config = dict(
    head_dim=32,
    norm='layernorm',
    attn_scale=0.177,
    init_std_up=0.0359,
    beta2=0.95,
    warmup_steps=569,
    schedule='wsd',
    decay_fraction=1.0,
)
Each number is 128 + 24 x the weight over the matrix's rms, rounded and kept within 0 to 255. Layers, rows and columns count from 0. Numbers have three digits each.

# gate: layer 8 MLP gate, 448x160, rms 0.0804, rows 367-421, columns 80-159
# up: layer 8 MLP up, 448x160, rms 0.0757, rows 367-420, columns 80-159
# down: layer 8 MLP down (transposed), 448x160, rms 0.0697, rows 367-420, columns 80-159
gate367:125117140147166100189071109096119095098114110134108107156097126089150129152086132104135154140129098149122123139107170124102169125117123144171070118119104132111148157145108138132144100160136140131071102171077096149110155137140128103131126121
up367:141131145141111162117140149131107169087120128161166099108155123128127104092152115095122091167125114110144139078190156130137115136098126139139139104118157127147157128148129088094084134098115164159181164134110132143106110084150135150143136076
down367:153123147102136076129124112127129088145117124106122142152119133086113144107093119141120171140120129147123133138104161145084147154157159126164084121103123157137093139130091175136120148167167114112090117079137095177109129160100122123097129145
gate368:125126176125135161126124120089156112094124123120128153086093101126159134083081093121104153119125103108120183140124104113137141110107113147119119107125134100134143105156121106162139128136155120187146140135112149137112115104105131080163140151
up368:121148105108150148158121134108169130115118124145136093154093088170156126119117129167142118111132139186107171107139126107139123113116098125123112124142140139096120090193183112173128144139119103123147148123130110112144141137138089151145148114
down368:183143118151097096134142140156114105142124146124103117136135142104133145172177138139186110114148118145121098100110141141158119117131163083138154126126127125143116150108171071115119131066154154074130116136110146085110147114123136135120105124
gate369:120167153140134173120115112099128137137146124138094139144124162105126120127150155134155153129163141113161108101119119131115153101152144108113146167128141148135143110065102124123129137111126082131147174118161104125113145151133137138115158125
up369:159167094199163084095095154124117112126082154176093149104100114130131159102106139098090102174111110108113113124130134142152094101110131164135070126141188132088128117115130109127126093104146156137110138110123168102162106136114147185178141115
down369:131110101122144134101132105111147123139132146125178126127101113093123116154137104166118179120201138092131158084124130129107127114123094124107161099092146116153139090109116123121131142126148126135142129119161102134082141107104118118111169130
gate370:120100152143132154120105118100091115120114163158123144134117157094134103070120112109131121140086079155140128136075131172145105149094118140168121124111126111135086158154137158134107167132093141138129138137149126111145064103150149108100130128
up370:160105146158064089128148177118113162131095130112103068152115110146171126157115160165134115139130172125136139141139091158089135133109107111064126096122150187127098139127118163167134129140174117144136143136161124092158149123134134117098120148
down370:143144100110190125130090151121139080125153157147088076123140125166098129149092140143135153122138146119124124114111126197150130156109126110115104105122128149102165107115178158101149160110132152107102121157096105139083115117157139103114127135
gate371:101144145135144155086138107143142089183098096192139098146130131098138141125135102148133110131127150106133144135115122140136125129103117130118170149126133181147156143100127115119154113072130154199135082122106130160104099106154160117123091128
up371:158141155112146087126185110081109139120148134104131155119133093119107140143116124111085126199133131151133134148139119086137155175155082109088100138142112082138117131148069160133142159150167101121177153125146099145128107195149065119121155131
down371:063172119138125145109153092167101139098141139144160137104159101114115102093154090139127179115117132110170135139112122133092103149137121134133123143147121090082147122138114147142096122091123151145128078100133169146106118192093156129132114117
gate372:119141143121173117144162180108110095106132065125114168115129114080132099113124131151124145140159122120098153083132124148165131117149079107157103137153148124138143135116112144128107140136125133134148133093090152119089147112130129126102143130
up372:163156100107146083123130130064058137093147138123115133122128155120127125111113150106133128107151120129142150147157141138119122069129161137098108135086093119146173135149113169138095133119106147126151146127124125100108151141132121158147104176
down372:133094106127147166108103119113176086147064141128129149146116119146100102126120113162122135103132132151119112115118108135152109124150124186096122160124151120144142102150113115159190120112116115100129136102152110138169084159088116091083164120
gate373:083136126122083130104130107134119162094137112133145139102166176127171070131134116153128129131099047127125113164111152153130147095103101128165115177114098143125120150116133134129103118155057134121127191119145132141105125120110149131108108165
up373:122141131129144098189144122125134153143089115137141151130152127167123121145102102145185147099111124150147100154142111117104135112117153112138177093146104162142133134092131104139106107149102122120119119109142109151105128118120127138156126054
down373:110175164125139132159143117165130139136137135145160118127149154124102170127110138133159147153148122102195097120132086137075131124168119103153088126122123133112130153074170154134140149162103136149105142135112161127150150113143175082107125104
gate374:131160101107131146156183087133125117127122147128184165145121141122135119107121126103138131091125115087103130138112133128148108103082119109149143195119092106099069153154072107101143134169129144162104110102112131115139119111109130105122168104
up374:127143112103104134138171168129140129138127090088091121125118087126142114124083081143125117136130148091149159115109148180122081157127092099137103140126108122150144117133090132128122135121119156118149132113128120134124116161127131127123141114
down374:116126175147143144125117080075090139131117155144119156136107093154161151138148092138114117116128153148128154144121069093173104096088130153115156120161060126119148120176122142150150132112127130121133130127105091131155128121128124185164122114
gate375:129144128144135123122107147094120121141137140124097151129125141135132142091116159127141138111126135105110119136128168127151127108152099165085118169123135144116127116076146092137126128172077130099114112105109120152145152111139112117103108087
up375:122113152091151156141143150137116108153154152114151128159156149119135135134154159094122090116153121133143118106128132149134137120123123120150130122137165092140177110095128140128134162104170150149117163157092123109151124165099105153124123164
down375:138066155156131103144131129121139122133094139102159135151101143122121099141162102155132093109166096122128143159168107098131150131119132130117118116152138169149158183146131126146128127141121136131152117115174107102152142139126122097153082122
gate376:111159157156166127126179127136165099130109127066113149148075136103154174095134150134107136101151163112124125115152113118135123116154140127088171134104146155166128130135156139128130129097125127144111132095130115113145128105087153146138121139
up376:128138115061111144113095111137112145139096134140137122116136142125093130151113117155159116146091109136164101158135149144142142122100119161185097110144102080139128154137105117120176138095132161143163147119138154116133159131101151109118122143
down376:172122132150140132129143147152136116153147113177139123110155107132112114140156137126095116129176121155117155116108129172146128154123128130099139133147140108113129147074114135095134114153139129144095136136147127099097112170114153131135132094
gate377:142123112153099154150151140188092143095123119096119120093118136139156152126090120152090139168076140107105135106111144157178122155162116146115124138125144089164139153135154179108105102138150114123120103127125152133113067191112106150135131108
up377:095116153151107108154143139083125135122101130111131122154143160117103099112120133147166138115105083130150081151105082146138096130127160161158135157106113144155138129153111105145177087156091122078131151144153111154126089131107118182146149136
down377:121119055087108140126133159133114156136113107135153151141120125124129104143136113157115129097114085128102111133133134098143178145134158159132107127117137158158145098111097108131141162165135160164113139140126154090123161107091164127138138092
gate378:086105120147117105118145171118126151117133125149109118105069119091090139167117138143100101122087125155116119140136136117175158117136104141134111168129160137111170168104091095108131125140133097142102133125168137122109129120148118085153136130
up378:120127164130126117125112098113098097132157095147086133090134144110137104127122155113133125131107156132150151123113141124131099167130185108118155105115114109141101114143119092116082175161123096107168165121093118099105143126106157126112112164
down378:080142111125095150088115140121101159146110134148111118114103114137100121125113125108114090132117164156127091140127162151127154108120145123102091140117152156116083153109113170098128133136158132117103181104157134102162162132095107084142126122
gate379:094122107126157116098130092092117117118118097123135106143140103128109078139078099112116134140137092126096162135135125121191119164058149120159118127147121132152121102073140094129165099148138129114143161135127113075110126125174175148146126140
up379:144137149117120111122104129113158105130139062098119114142185155085165112124137151147068104150126177096152171101111151138146144166131179101146082101139127125141105119126118097121118085139161105080125100101165163130111148125186176152155114189
down379:107107113155126141147154118154134109118146097081148126150151134145082131084111115138118134157161129110152155103063112143136128119132145144137141080094181148180152088129151145162149118144063130152106128112164144142112150141158097143121133096
gate380:105118091161144139097081128144098145173115149136138140125095144095112109134094160098120129178123092135095151114097122161179124064146092140152122124159164088143161138146148164113101065121187079111134117123094134122104101159111124123187144099
up380:137059161155137139128080127137134155165125147165124164061142113120128136145144116086137097085105136114133144160170091139119127124122161085127109145142108094127157124135134167113116106145147115153123142136109121095136146116089122129141158118
down380:101151118085086169180123130120130142114127143109116108144135134147161110126137089144135163149134150161128106118158148123107123078126058141119107126127160116126153109154146140144128072093151128143125108174113086056107148137145167145135119081
gate381:178106130157114141106173077134119172141110094175139183165128116119120155127142146129097127161090108137110142164088133079158145073134153119181150150142159105170140118128132137127116094113112111162115107097123100168155078132156145092157126118
up381:116137130101082081123137117129128147108172091104151131114106154139119107130108082098113147114107179111098084143105131112115133142111106112096077091105108146137097108123135121092140132145131106135130131148141162140108142111107127111124124159
down381:116177134147125155128155156117125164125109136119147128155152126142106107158136115136133114130136131135115149143100154167143156097081132128164102159100136118148114135123155158147146099158135162070121101135160146166099096101110125105090094076
gate382:124112133143169158154149162126131114099122136164144119128106094115188102112100151106096091106126110141130167117131122105152141114170089104144160176133117085123156162114084153072166108115132138149087140144132145137101123150139167123132105141
up382:130165120132111094163120126135101139087106095127128103124160103132104123149145132135186118102139184136089131141100116154105109159156144129127137127087109137122136169131130127137106129141102167144142120066150091107120189137122149107127135117
down382:150134141127155141108123117150138096150081133096129143147104151150120114184112123122141151117148115098134151142144135140147102119127116112145118162178100120127110066133093124097179101118148167138119134119136169137156125110167158135143137162
gate383:140165124150132166132135136139150142128095152060124143142117096130141097119076126111168149105125122110076141113098085164158130113123125143166111142126134069158185140116136151119118127118125110156098143127070075134155099141137101102123164145
up383:117101127162144122088098141122132110142151129149146110126110101135131157118108112103135161119163141165145131111129131117129062134116152142124107166132123113141119093118080157144115131086129117091166150117159113091155123167191110136162137172
down383:125125124103119158140163146129162119127116113123081102109101161101115108147094150129095105096129130111103123140189104128108136138089068104170120113122136083144155107153163116123162136148152126136125131130145109118135153144145127123134141127
gate384:146160146097117148157156139107105061134155095143158133143111089136124152144151170122134129097119110159149151095115153108128130137160117112106157109098127151108166131113128132093132112123118093125088115146106146147119127117131121094128112109
up384:120141132139122147091131091136143145135120145112128147122140119121086130166146092116109146130118134141112108096123129120142112114136149125132139108161158100136139125100157127124125135151111123088135159129153165169141151156121132104095126190
down384:141107122158141132138127134086120104111130145141138115133081124115102154136148125164142151130075098177131127160123116131154133125131104141132105136144115153157095166157143137130119103111137113158124107132105119132120089107159126155128105113
gate385:115174118147112146126152140140111135162128086099109127163146130150157126095125116153142084147118120106139128145132097144133142097102165109145108144145097144142161137142037145083126104114137139152135103133123117121137131093131190117108134137
up385:112144108095139143113118131091110156100118082121096168162112076119161148125108127089114146128120121128131133135098148122134090122146160136109089157120156159152114133096105133101151086127110138108136100142157147154129124095152167149122131111
down385:121158152160135091122091106147110135147134104100126091133152171157133139115138143119142103107120100100099127147159141162108142116103152136138126158181107160122118093150143141090129145116145109158098104128096102116115137149115127108126155071
gate386:125149135124137114137093119075128115181146151116158098120089121118131163134125160135135100124075148133166134136100108131094156136105146166130136159143199088097114152141090135086123154120132097152119158087122115146090120139079122142161126127
up386:135127158134143141126118145136108111109118103137088097107159117127120143128104091120097122112117105145156133106115145104109105081164137133117130151136086139144102090151144180140163141133095111160111110116071177132142128151110074117129090154
down386:098131155122139132175127115133143151143133133140099127146098145086097138123173104131166114112108154163100157116139100154162144126117096080117105110163078139089104123134128133129142135077137163105143150153125138123084151164178118141138123092
gate387:131148152153121128092151092091130133113157153132148145116079127094135121149079164111121102171120119135120143132073133142165127127150146159102127120110091074116098081114138096126134137116089159148184140102106137183113137166119118150183135137
up387:132064119097134131161130114145116149120188124121150099111148171102148090102125141118139120134116122125150116133154178162135127117211104130144091141085149128114079128104136161085175099141110099090109099143112101151112118129163144115118140166
down387:109112091124148138158178140099113173102172097123135141146124153159118154137126153094150113137135147110167114148106139143090107124106127185106134134107124099142103133160099156131097163152096140153129110170135066172112161109091128104070135189
gate388:156085121145142124137115130113145148148101129130113162121109190109128108136100124105136157120138140106129143119181118128143154079115124136143133103120158128114126091097115139128115135122137132174080135115155167157163148081148164097135137121
up388:141136138139104168105170104131145145118110163116097151120116149132104114134091145153147129132144086124090123114118153159102121185144128097122095135124097124145155139125114138100086163154126117126141108135167122106136101127135118151130136105
down388:112081130130115064153115093163112129153141121124116150132122133124110101141137114130130111134109106134096143138127099157136135114137118151131119148188118139129156125138138084102154096125152100119136139121124083163115111117152114134130109152
gate389:156084099133144131090109150119165128144134118176098095107123119094133127158115102111141157148155115078131118105140144124116100086096138158120152131121110134192111115140182111200108162160128099103118115113124129123117119095146122119113111148
up389:129101136105111131147110174126143133174134120130114124102103148139100169185154095137103088140147120107127140147135111087102152153155131094085160149101110134149113113129125083123127149145161194147121115143122136107121115126128112128140079162
down389:111118128107090106143115148113134073126143116123100131168088132176135101103142143132146117146110172174092123121149153094128142111168081134182128112162153108092144154113136150101138074179117111137147150098136111125132163142133114154124124152
gate390:128145133168177086102129169160154150086139150128130113108131142158159088097140165140131153123124112125108136117111135162151115075109106133139102161143089110137101167109115064128114084144153146128116137108114148121152106160155119135053133110
up390:144153144123090136127101091103164130139138171119119145160136111172166103153156113114129156140116086138138124129101131138119128163118150086099118174150125105167145077148153148147141101115103089136114149162171135112100126117099110118138165156
down390:140122105146129133117111097113151137153148112109105195119151136181121110142147075125141150123176137109100120142156099173156126142103139118111097098092123133118117143129118119121136058135119072140124124142140154103120120136113101111122139159
gate391:116110125136118157137096145133163123137070127138131127123106133106190064133132134126147133159104150118079106161137098146147106137096110147123148114152135109142141175172099122118083104101095128118176145130107120123085134138141138159139084075
up391:127115140129109124148126113178111122109159132158092081109118142116131113117092129092113106129105157139106154128110173173126132133132142120162136162132126122133104152179118159095085119110125142154108099098129098123170133138095123124148123107
down391:124130115143114130116111127142054154122071124111157067131172120162143112093129127132148121125128127150157120131131105104139124114109137105068164121134161136125146107132126131138151133097122141140126122107088153117122104137122126133090099099
gate392:128122155171113146089124114146095125124113125130144130122056098154152133135104065152155134148122099167126127115126087146143142125132113056087110170109093164142125118139109126124116107105143139168150172076110109174122104086106128125125117126
up392:073124153110111144138170120142106123121059096116161089146129096161133101170118179138128156114099124104120163175063138150140120127102117119126133114203146096157148148144130119081093111131109135156191145093143121103115164071130127145169126101
down392:105092095168184114137075136102112114086123133121140158141112122198105153131095099143136146108141104155155116160144074120115074148146114077123097125164129163104106060156145113107113133098093099140181150136092104146168153113121150153120098114
gate393:154167142115161159092181123105154094059114145121108112086117092168162110146156112122144086146072086102113126103101152168121153128140122102160125099159131115160172112095156115119124094178105142142122120121125096173122106132112112120081187128
up393:132116161116135186174134088137126140146141136111121129148082123126107127115107094127128100147118129095112171129145186127164101122148158084170168148183115116129135149122132141123091164121134132121113126156088134159158115120105146100088164142
down393:109140106120104133156103128121134096104112135087146116128131171108151134121155111127156110073140143101101143169143112126176152112124123175134131107138142078122130166117085164185103180113085113159171115154116082154085118145143150093142076144
gate394:120091112132142140131136116140104110155096134183171098113113127134106117128137143147101137168143095127118107148096112127185134136132143115102157137110139168153143113145133095096137124134118161124147129113167112169145107101147144107120122147
up394:123085128114143126142115084117063152145111142143100151127106124160123118108143118125183122099129139144143099131115106153167135141121148129119129168160133138098162140144178124148105149164135131126100137120137126189117056113105128112085125121
down394:107166182099147112098120121124145138114142093123115113145136134156115117131102110121142157133102113162126141092148134110155143116097133105084155100139148142130125119074075127124148140140078124126133154119095122139150099094084142123129144154
gate395:081100134114143102145119098133114143120141127120145135141126159156167112143153098114144108099132113111101157120128104103116138143082084077118104126109123120149127154128153120085127088111149132119112142098162127134148109139118124143173125099
up395:136149143137145136150125053206124114090126109153142175088079138144151093162106147098147171113134149103144063158117104096184124143146098140084188148103156143134125098098120117110164132107136116119123163109102147123116137148142109113156152146
down395:101154149170121103150119077151081087136109120148134111114104135103123124154127137132131163141100164144169087118130101128168116104187122142127114181125144167090115131114066108164132091120115143146148154152106146097118107162107102133142158122
gate396:124144107141146100165129135148138147125183156131156117106132150130152158097103065156111141150097114107152107153092132147165152110158127142156082118119096151114111134104143131113113127132137133137137133115109121140095128106146113160121115148
up396:170099176132093082128146130123145103162168107128111133151093099120122143146098082094143144157163134105137104113168124107094168132119176124117107146173134158154112091114115180145089136116123149113131121152122125129129171127147138134129080128
down396:119148125118142160155107143108110125137136138160080134101100142113130117171118105170099086095120108169090164121126165139102112112120150093187132120149108149146137132091129143138137157169129127100152098093122138129094090135142145163163162096
gate397:123114112161125117145161180119137137154138157151160067133153134126123074133122119135152103123129101147131095096128125128129148111150149100137170166122124155172141123133131143137154113142104150129165127064128115083197103089150131142120108086
up397:109146120108145130124148114136118128133136117123110146121098133097122086131116115143170153155130177179144135129143142133088134130116125130199114149135102118103120105131099142076094127185126131116127140141097166149172134137099071076125127108
down397:150129128141163141100088119107131125152152121126108073149121139132072119138143114120139103086121122082133122090136120167102101159109130144143142132100145170122173107103170115117150138114136117121130095109111154086153124138111100127142162161
gate398:141162141131145107130141144110131144089152145085178116088137129121127127131130144104134136141117092133094102154145140132150114121123126104116085155137108166147101120153136119161121088110090088155123162145117127130118109105155155096170128085
up398:094100141127119132088136094127196098149131121150131127116115141144113114113153115145131117128124080155157149134126125170123141158115147094131156143135115091128163156102130136120144135195114134133115073146158139149114116183145126137126134174
down398:108135153137120134100137125128147108121109116134156153154150161171131108131122133128127120096179109114082146141163099134136111123161126150112136145115064127128086162125128140115135140103135120084109133123129158106124131119143134094130141142
gate399:121117100134114107111144136158138143151132148131153176118129128104136132102067110115123122100122070108108105164134182112136117081175120148124171173158099147108138119117154123112178148125120111149129118105109106153081121109092126142132138131
up399:116104113139137131179123114114172111156120128139129115157122104195112123112135112137140113146125137123098132077127102166166152130097125111139137140166090144085119141164174101090126159127152158079117083104145106156143113143149157104103084112
down399:122117145121121124085104114141159100114124109132039054139139153120122133171202167116121098099130113119119137129111099120149109121131109109124166133110144143146103120103106150161122135128133142125099111165120136097150129078104124144134166126
gate400:103160101138117124104126100093099141146094106130122116132122134120148080148088153130133146138076094106153131132106110105128098111119158100141133113124134161146118144097132098110100136138086080140131124112134167149111110090122130124161121126
up400:169154160147116135119127144103110190118153172179150103117079186108185128120114104103122136105155134139152110131119146141128155097098112133128120131106134096162117117111120175113120109093123100151136160135168105085124123154117107069152140144
down400:091131122105109149092107118151099135116114135132135123103149104111187128135132128155109129130081133153150110086119111114103134095121189115128097138103154149129131108094144159097115137118089125096136155143146123156143099127101161109149164151
gate401:158101110130183083168135179098148129149134143137120122152087102133152120134127142132094122122122127118184136112133169106129143139113150110124116141152130174139121123148100108168162117102129113208128109162101135123104114123097135130131143170
up401:093096088109156115131087176098097152144114116082163129109114134112118154127096181109114161121110136169148140131153164113108121119151154145103082129136133128176137107138139107104158100125118130146167164125115138135115145122152112148127092139
down401:174136109097152144090128116110116081119152136158069115141144129128075129145147119162141125159120099130157127118146138139165144126115136128156158134171116115078099110149146104137161090127099080123123135130130130138109095167190141118109125138
gate402:097113148164143117097123114175123138143124146129091141114121114152145151117145123130111162105136123141105134140144144153153139074076103077140095086114118188140084149114109102157116128148051112129124141140150162097084092124136095154156173148
up402:147123123149127126101070089150118112163066116137130150135129118106085123174143123127119130186129123147082094184163130131166133166089104171131119130129121163147118128124112126098148106137121136084116105094143152123132155166133158125084112096
down402:084170149077129173149145132164146161134138134113079138126122093108146142118108128163135080118126133113171122138180139092138122129136115099134143118106130140126170179070159105131133166113159128126111128110145157119090107114178113156149105156
gate403:133159099144166140134130088119145137132086150130123104105111153127151114160133112096127118141090161073149155159109127113130145092114082103142084104147135121151129113101121134178093108164144123135177106127109134112113152126138133116125159099
up403:107119154135106099084121100097168144131114079131164132113121099126149119108119148120133104137127125142090114148152120116171120118078136137151147130187118128112184130092129110162162125118126132148131149108122131151124124104140117114096122129
down403:104155121104137146098113100077122100136144136105106071113123120107160098168120129143137193137131167096130186111132134153122135099113138085145094137114132089143117143130130102162127140130148147104096121121136156138115155111148132156071114135
gate404:153145105119101100121101126159120126130113127133126121042114114130122115136094140130134115180101088152117130133101144144137078112134144130124159136108156143155135137153126096114099100121125136113150136116098142126116111135147077107168173134
up404:128073114115154145101125152160089165110090152180118138100134135118108101134120135108104156139121112156142130094182148130126094114109157150132114122078085115095144137137110137123128089142094172140159114125111152110140143126075132138112142144
down404:136130159108124059156132123159091146150133167129107097163136125112151144104111118142122094118144130101134174111134122138148148138130110083103138128180114136123114153134113135119143130137089117142096100150154157144110132108195139110139109069
gate405:142127128145165163126098122128137105136080132138122107116107117090140138106113120141194165166143097148135133115150154153086156099151119159160140116113108124155144168168088135121141152140188131171136116126122118130130146097102131137123131136
up405:130176113116154146102167116109124118098114131154119103128118119134152140121189164142173130146112118104137083089118115167118177140107131155132137106094086105132101149141112152123157115149158117124118134101064187136143094156134132101123142135
down405:106105137113137118142128116121125110139113130123120163119152129114049117111086126094133134127128118161145141117070144133112126123144155130145088128148181188095137098143149138135112173139137124112174143109148113147134178094134119118137091142
gate406:123106137134119119134168108149117135087094142125140101115134139136184120143154132118138167116126096115108143121160117145111121083168143089135141178137145125135124149124101123167131130139093105143148132172111174146110131096138135189103141137
up406:120124126153156173150132149122183143131097110127090122154111074154104180118107147128122156167152136132163139132128143125135164153116139124096112128138120143160102119103117149128088114109105155113133137071123148097094121129119084132155105132
down406:146181109134140121160173163087144168106121114107150130152146135142106104138141108134135122113129115160143126095144128132139096093148132083094118138140125104154107099115121121136158138151109135168149147183119107130142110128154155131105134124
gate407:104139124160118155111140119110106155117131131120135155141109084100191096142090126092180151128148122126099159088141142119124140108121124090115145131099110142122109121125135107124115128146078107148164152156124108129107108177148137075085158154
up407:119115114135150155085147115088109151123109147153095106150104193142086136130166092144132140123163098117111131103111090138121115148097113114186081144115161138138128156107107134076107116113134135125119158123156115108144108126066139127104173121
down407:124150109103118143143139141128113151084090149100089137126124139138113124124143147124134153119105101124117121136137098111159094110131098109206128149129121137108153113137084148121108132123133094125169171139147093100162113148099127133084151126
gate408:151137143157140102125135119122121122115106091115119147170128126113143124154132104136104115108121166108106120121099120104135178092142118102148149139162104106127136119151070135162118102114113154192130104121113147119145134091135199133126158105
up408:139147147103157158124153108156147121109162139114137154120156094108112136095113158140125149176145158105109106158095139154135133113124127121183115090124096151104146094074108153112146083140108096106093143122165157153133167138167119094082125181
down408:153131143196144078142108120128123129071108120101121141156139112103169158157106126126136150107152115100136144118124117101136127100149108111105179121117131130131146096119136111150116111131119167150129131151122103085131130098088159158121158120
gate409:103096157097151139093147144124153142160127155128166121140083098131128131141159125158105144145148148131122145096080182125183157098109157137106150092113135099172116105129106117136142148102143089114172124071113146157127122135110090150141126101
up409:132140073151166130118134126120132113149097152120119104119140126101145130143147125101143142097139105175102082122146129124115150131141108108155122107137147162128141119111151144095111148102087058094153125140177129130186132143161106111096106115
down409:101171084130152112119126114160158166118111129151174106132104132128130120128143134152160121131160093109138126144105114131172152125156143108130119105107104124106130086148156140128106125125103108091137152124163112126132122148130084172098078149
gate410:144102162141120108130101120107131140111153151168128123119123131116119136162124126128169103167130100094152154128097114112103123130084140066148141115154088110106105120126128118108122062140114101138121153135144168130110124101102131165152140122
up410:162087139141140171103120119142093117145119150126112119110116157143177111135144117106117117105100104163110153114130149139112105116127132125153113145105146146156142113116147111111127114134075162139134180105165094116100091154136061128089089106
down410:151133189171140140111149156102135148119108133152128127119157141131110109147102135118155093102108152149155158103109145159113107120118124092097141112137110110092124072128138133113113169125153147117107100077135137152084084133117143130104149148
gate411:118115121104154092117113120129113066103114130097135160148091122143163133107107146158131185104106143174146086113131124171150100119135128115130154170132159132139153099159084197088110107152097126097156121115113101140096131116174120105128114115
up411:123121116106154139115121142125176159158095123130143142126105125098145141152139158128119145122117092096112145127078123123140129127112127132107130116136170125148117112119133164136119081102172092151133081142162124132136182183148136141153137160
down411:141138114170110130087118137126070130110138117121128110139142149113139153074131122160121090085129129130124109161157103121143096123168134085130150152135142138144107155142161140140117092158137129185066153110125157087127085094129131140142130137
gate412:114127137143133124132107097083128095165146101115140104165136162082098116085115154072134142123124176159152118069153113161184107141118134102107115145165107138122148117122117096100119142109130144118148155148126084135115123051134142121134178096
up412:130106100091132112149099147115153079116120159129141111143117143117168129137052139102130175144132148084095128168136117094134104134131139137093105142138106146133135103168126153145116149107136118150113139170122162114144126093067159188065118110
down412:143082115115114130118131139140125130143144140149094123135124095128117136122137090132161138120121135139166104143069123139113134148100139160119147119155130132110125150127140111140177119138111110120140089073134127165126106173136110117131112149
gate413:118130148115135112122123084066116131114121116141120112140103135116147130215108123107144149174155138107090130118129157136115165112115136120164118111119124114127161149104125088104112077125084135125134118090117134161092136150150106124147134089
up413:111119141123151130129116113133106156164106105137107125148114107112151147119132105144056108112139165169133128135096188093127126118120128136131133138110184143095116159148118088085138103115168166141165078139102115105134111116131105134144142165
down413:162156156133169105110146107119098143129145124085133104132146144141137119124156120119117127130146107179139138127097120091130132110142173094109124114096171139114148146123159103087095146149108163148104088099101164096183135128157071121137100125
gate414:121118119140169143157158201124163113080117119139167142137106148145118136127101142150115108072134142119097132131090153163169118110136089119131134162095097119129097143105133102119140173119112119134130140123131101119093135117143116150081127137
up414:164144138074164102133153103105126118119166119164101080105107151130101112152118148130174086137132119117138160087122136147084173176130121098156165086108089125124162178116117117152061101111140143109135147135119119115132124086176123091158118165
down414:075145116116102128135164135100118124142147125150084122096122102146148111131149120139092155098119143137130128134177149155148109145157106140147091101120124127130162125160185108086133092159152160107166138151116152112109157104111104107137142167
gate415:134085086173113122116118136153148118095104125132112144132105131141133089119132142130119143124135074138110129109157171116135126132125136110125085163144097141133140122124141115150136124118082080137169127170139096113096145133144112079162123148
up415:147106115130091128144094146164125113112090133103148128165161096138126118116167111169160096125180135141128169134109137110097091131060117099133096141171137138096093127100127129147132141151146132115173106144085140097098114118165119154100096131
down415:124159142157159127120133104102098127134138102107102137114152129106126151129119140142120121119158160133149159152143111179130109143086146132133121117154141113144098151104095152132146152163122190120140124134121151141184120170097121136113146100
gate416:115131160127154134137071097141088110154107133137129125141091133105157091143128143085135181138120103133084122144076110145119141113156113123150105115103141126185113126105141124124153083104155121119141125135114118167166118128099116161056144139
up416:111139094158134155136114081131139132135118126086121150173129127103132119154139160128132134148136099094125121162120119157123134132101168142136114108102131139107146106130141151102160153148134109080110141129193118123117149137132124093142135165
down416:094141119107151137149152095142154158124110125152139143122098135122125141141110131140122149140168156141135141126147089111124142158156143092156166071122106114136164166127122143145135150146114115094119142131090150070117144130150141097086115124
gate417:118121140126159141105145135116133149158149137111114131112116171068144131121145125101166141162128209115120078093120182098125170118136115138138118108122130130139105126117151146144100135158107115121121151151124118109105094148118093106152135132
up417:108137125150134150148137141117118115137158185184164120099152101106110092118086155144162150154144133087077154111149130130122101105127100138125137130123137133118170128149167118160160086153144103106145081097140138141117140109094085157117164140
down417:120161142116116148130124104147161124121112121109150149132117091154114166159141129128111151102108098139130110157113132105056101132154109137111140120109156094111122121122094106181146139125088147106098135103149156163153148151118099133186108088
gate418:075135138136125130134204149103109111119136142152144167095109168136173109122145143152156109123125114136110122136064114085148097112134086144129128144117172119099115173153101125151159127121109107129128095121146155125125146107089087112124156095
up418:181117095142123141111104129143115161108085101157162132127183077152135126140116142135095113082127120129112123135127158147132143114095108112108068087103155103119105108122104192099147128171129136087122100147119138149101148128106136107111131137
down418:131154146165140112133125131151112079133132135112096095085094170120139158141176100122129119155136113134109137136141125104176116120110145149142140117118160125121132111126138115140145146097124146125091145068096142124138147144124095168122141114
gate419:122088130152093098104094130144097101153158121165092157135144123118145113121118124149141130145119147136108121146125135122133126083134154085145132125112154115143138123154123106099151154108089118128131164098160111125085117129192149108149100134
up419:153124176148121087155094166152149148140152137130140150114143117155093122157153127139141100129134176106109113104169110115118123166099150070122139115093123139147098119138142102122161135118136155142139149155108102114113107161104162128122101118
down419:186153147130117146106120122161151135113088144147124108115137157159180099127149127086129120128124112107101146126130118168133136196122108137102152077134127109125135092163146145143188129125097137102129122126098143156125112130102141139070142172
gate420:159095106183176125078133089134123138109141116137106138131127098085170109133134118109119107157115101161139164105140157131134182138086140117115105128135102153148124133133127137110099087171114116142148122159124104148117144133161144089149103155
up420:178161133113128117113117124168153124131134134069098129130140111125146149160129147149150118137111172141094157123136127115124160110119179092100126096167127140152136134155176078101124128133127169087138124152158174166172128112116141121095106163
down420:134142120132111162156104115156131128137135089092135136107162103130132144139134167115127136086127160129133145159146101131127144109142157155124159144170087114162153105143174115118148084138102173102107111112142135126158110149111127179089134075
gate421:145127105156066116111148111133073132131158145144122123117088127111164146131116142105116129099103123140121171114119145133122144153126141108115102111100133180139128121119114159112101117132134125133135092144134100128148134118129162076154108124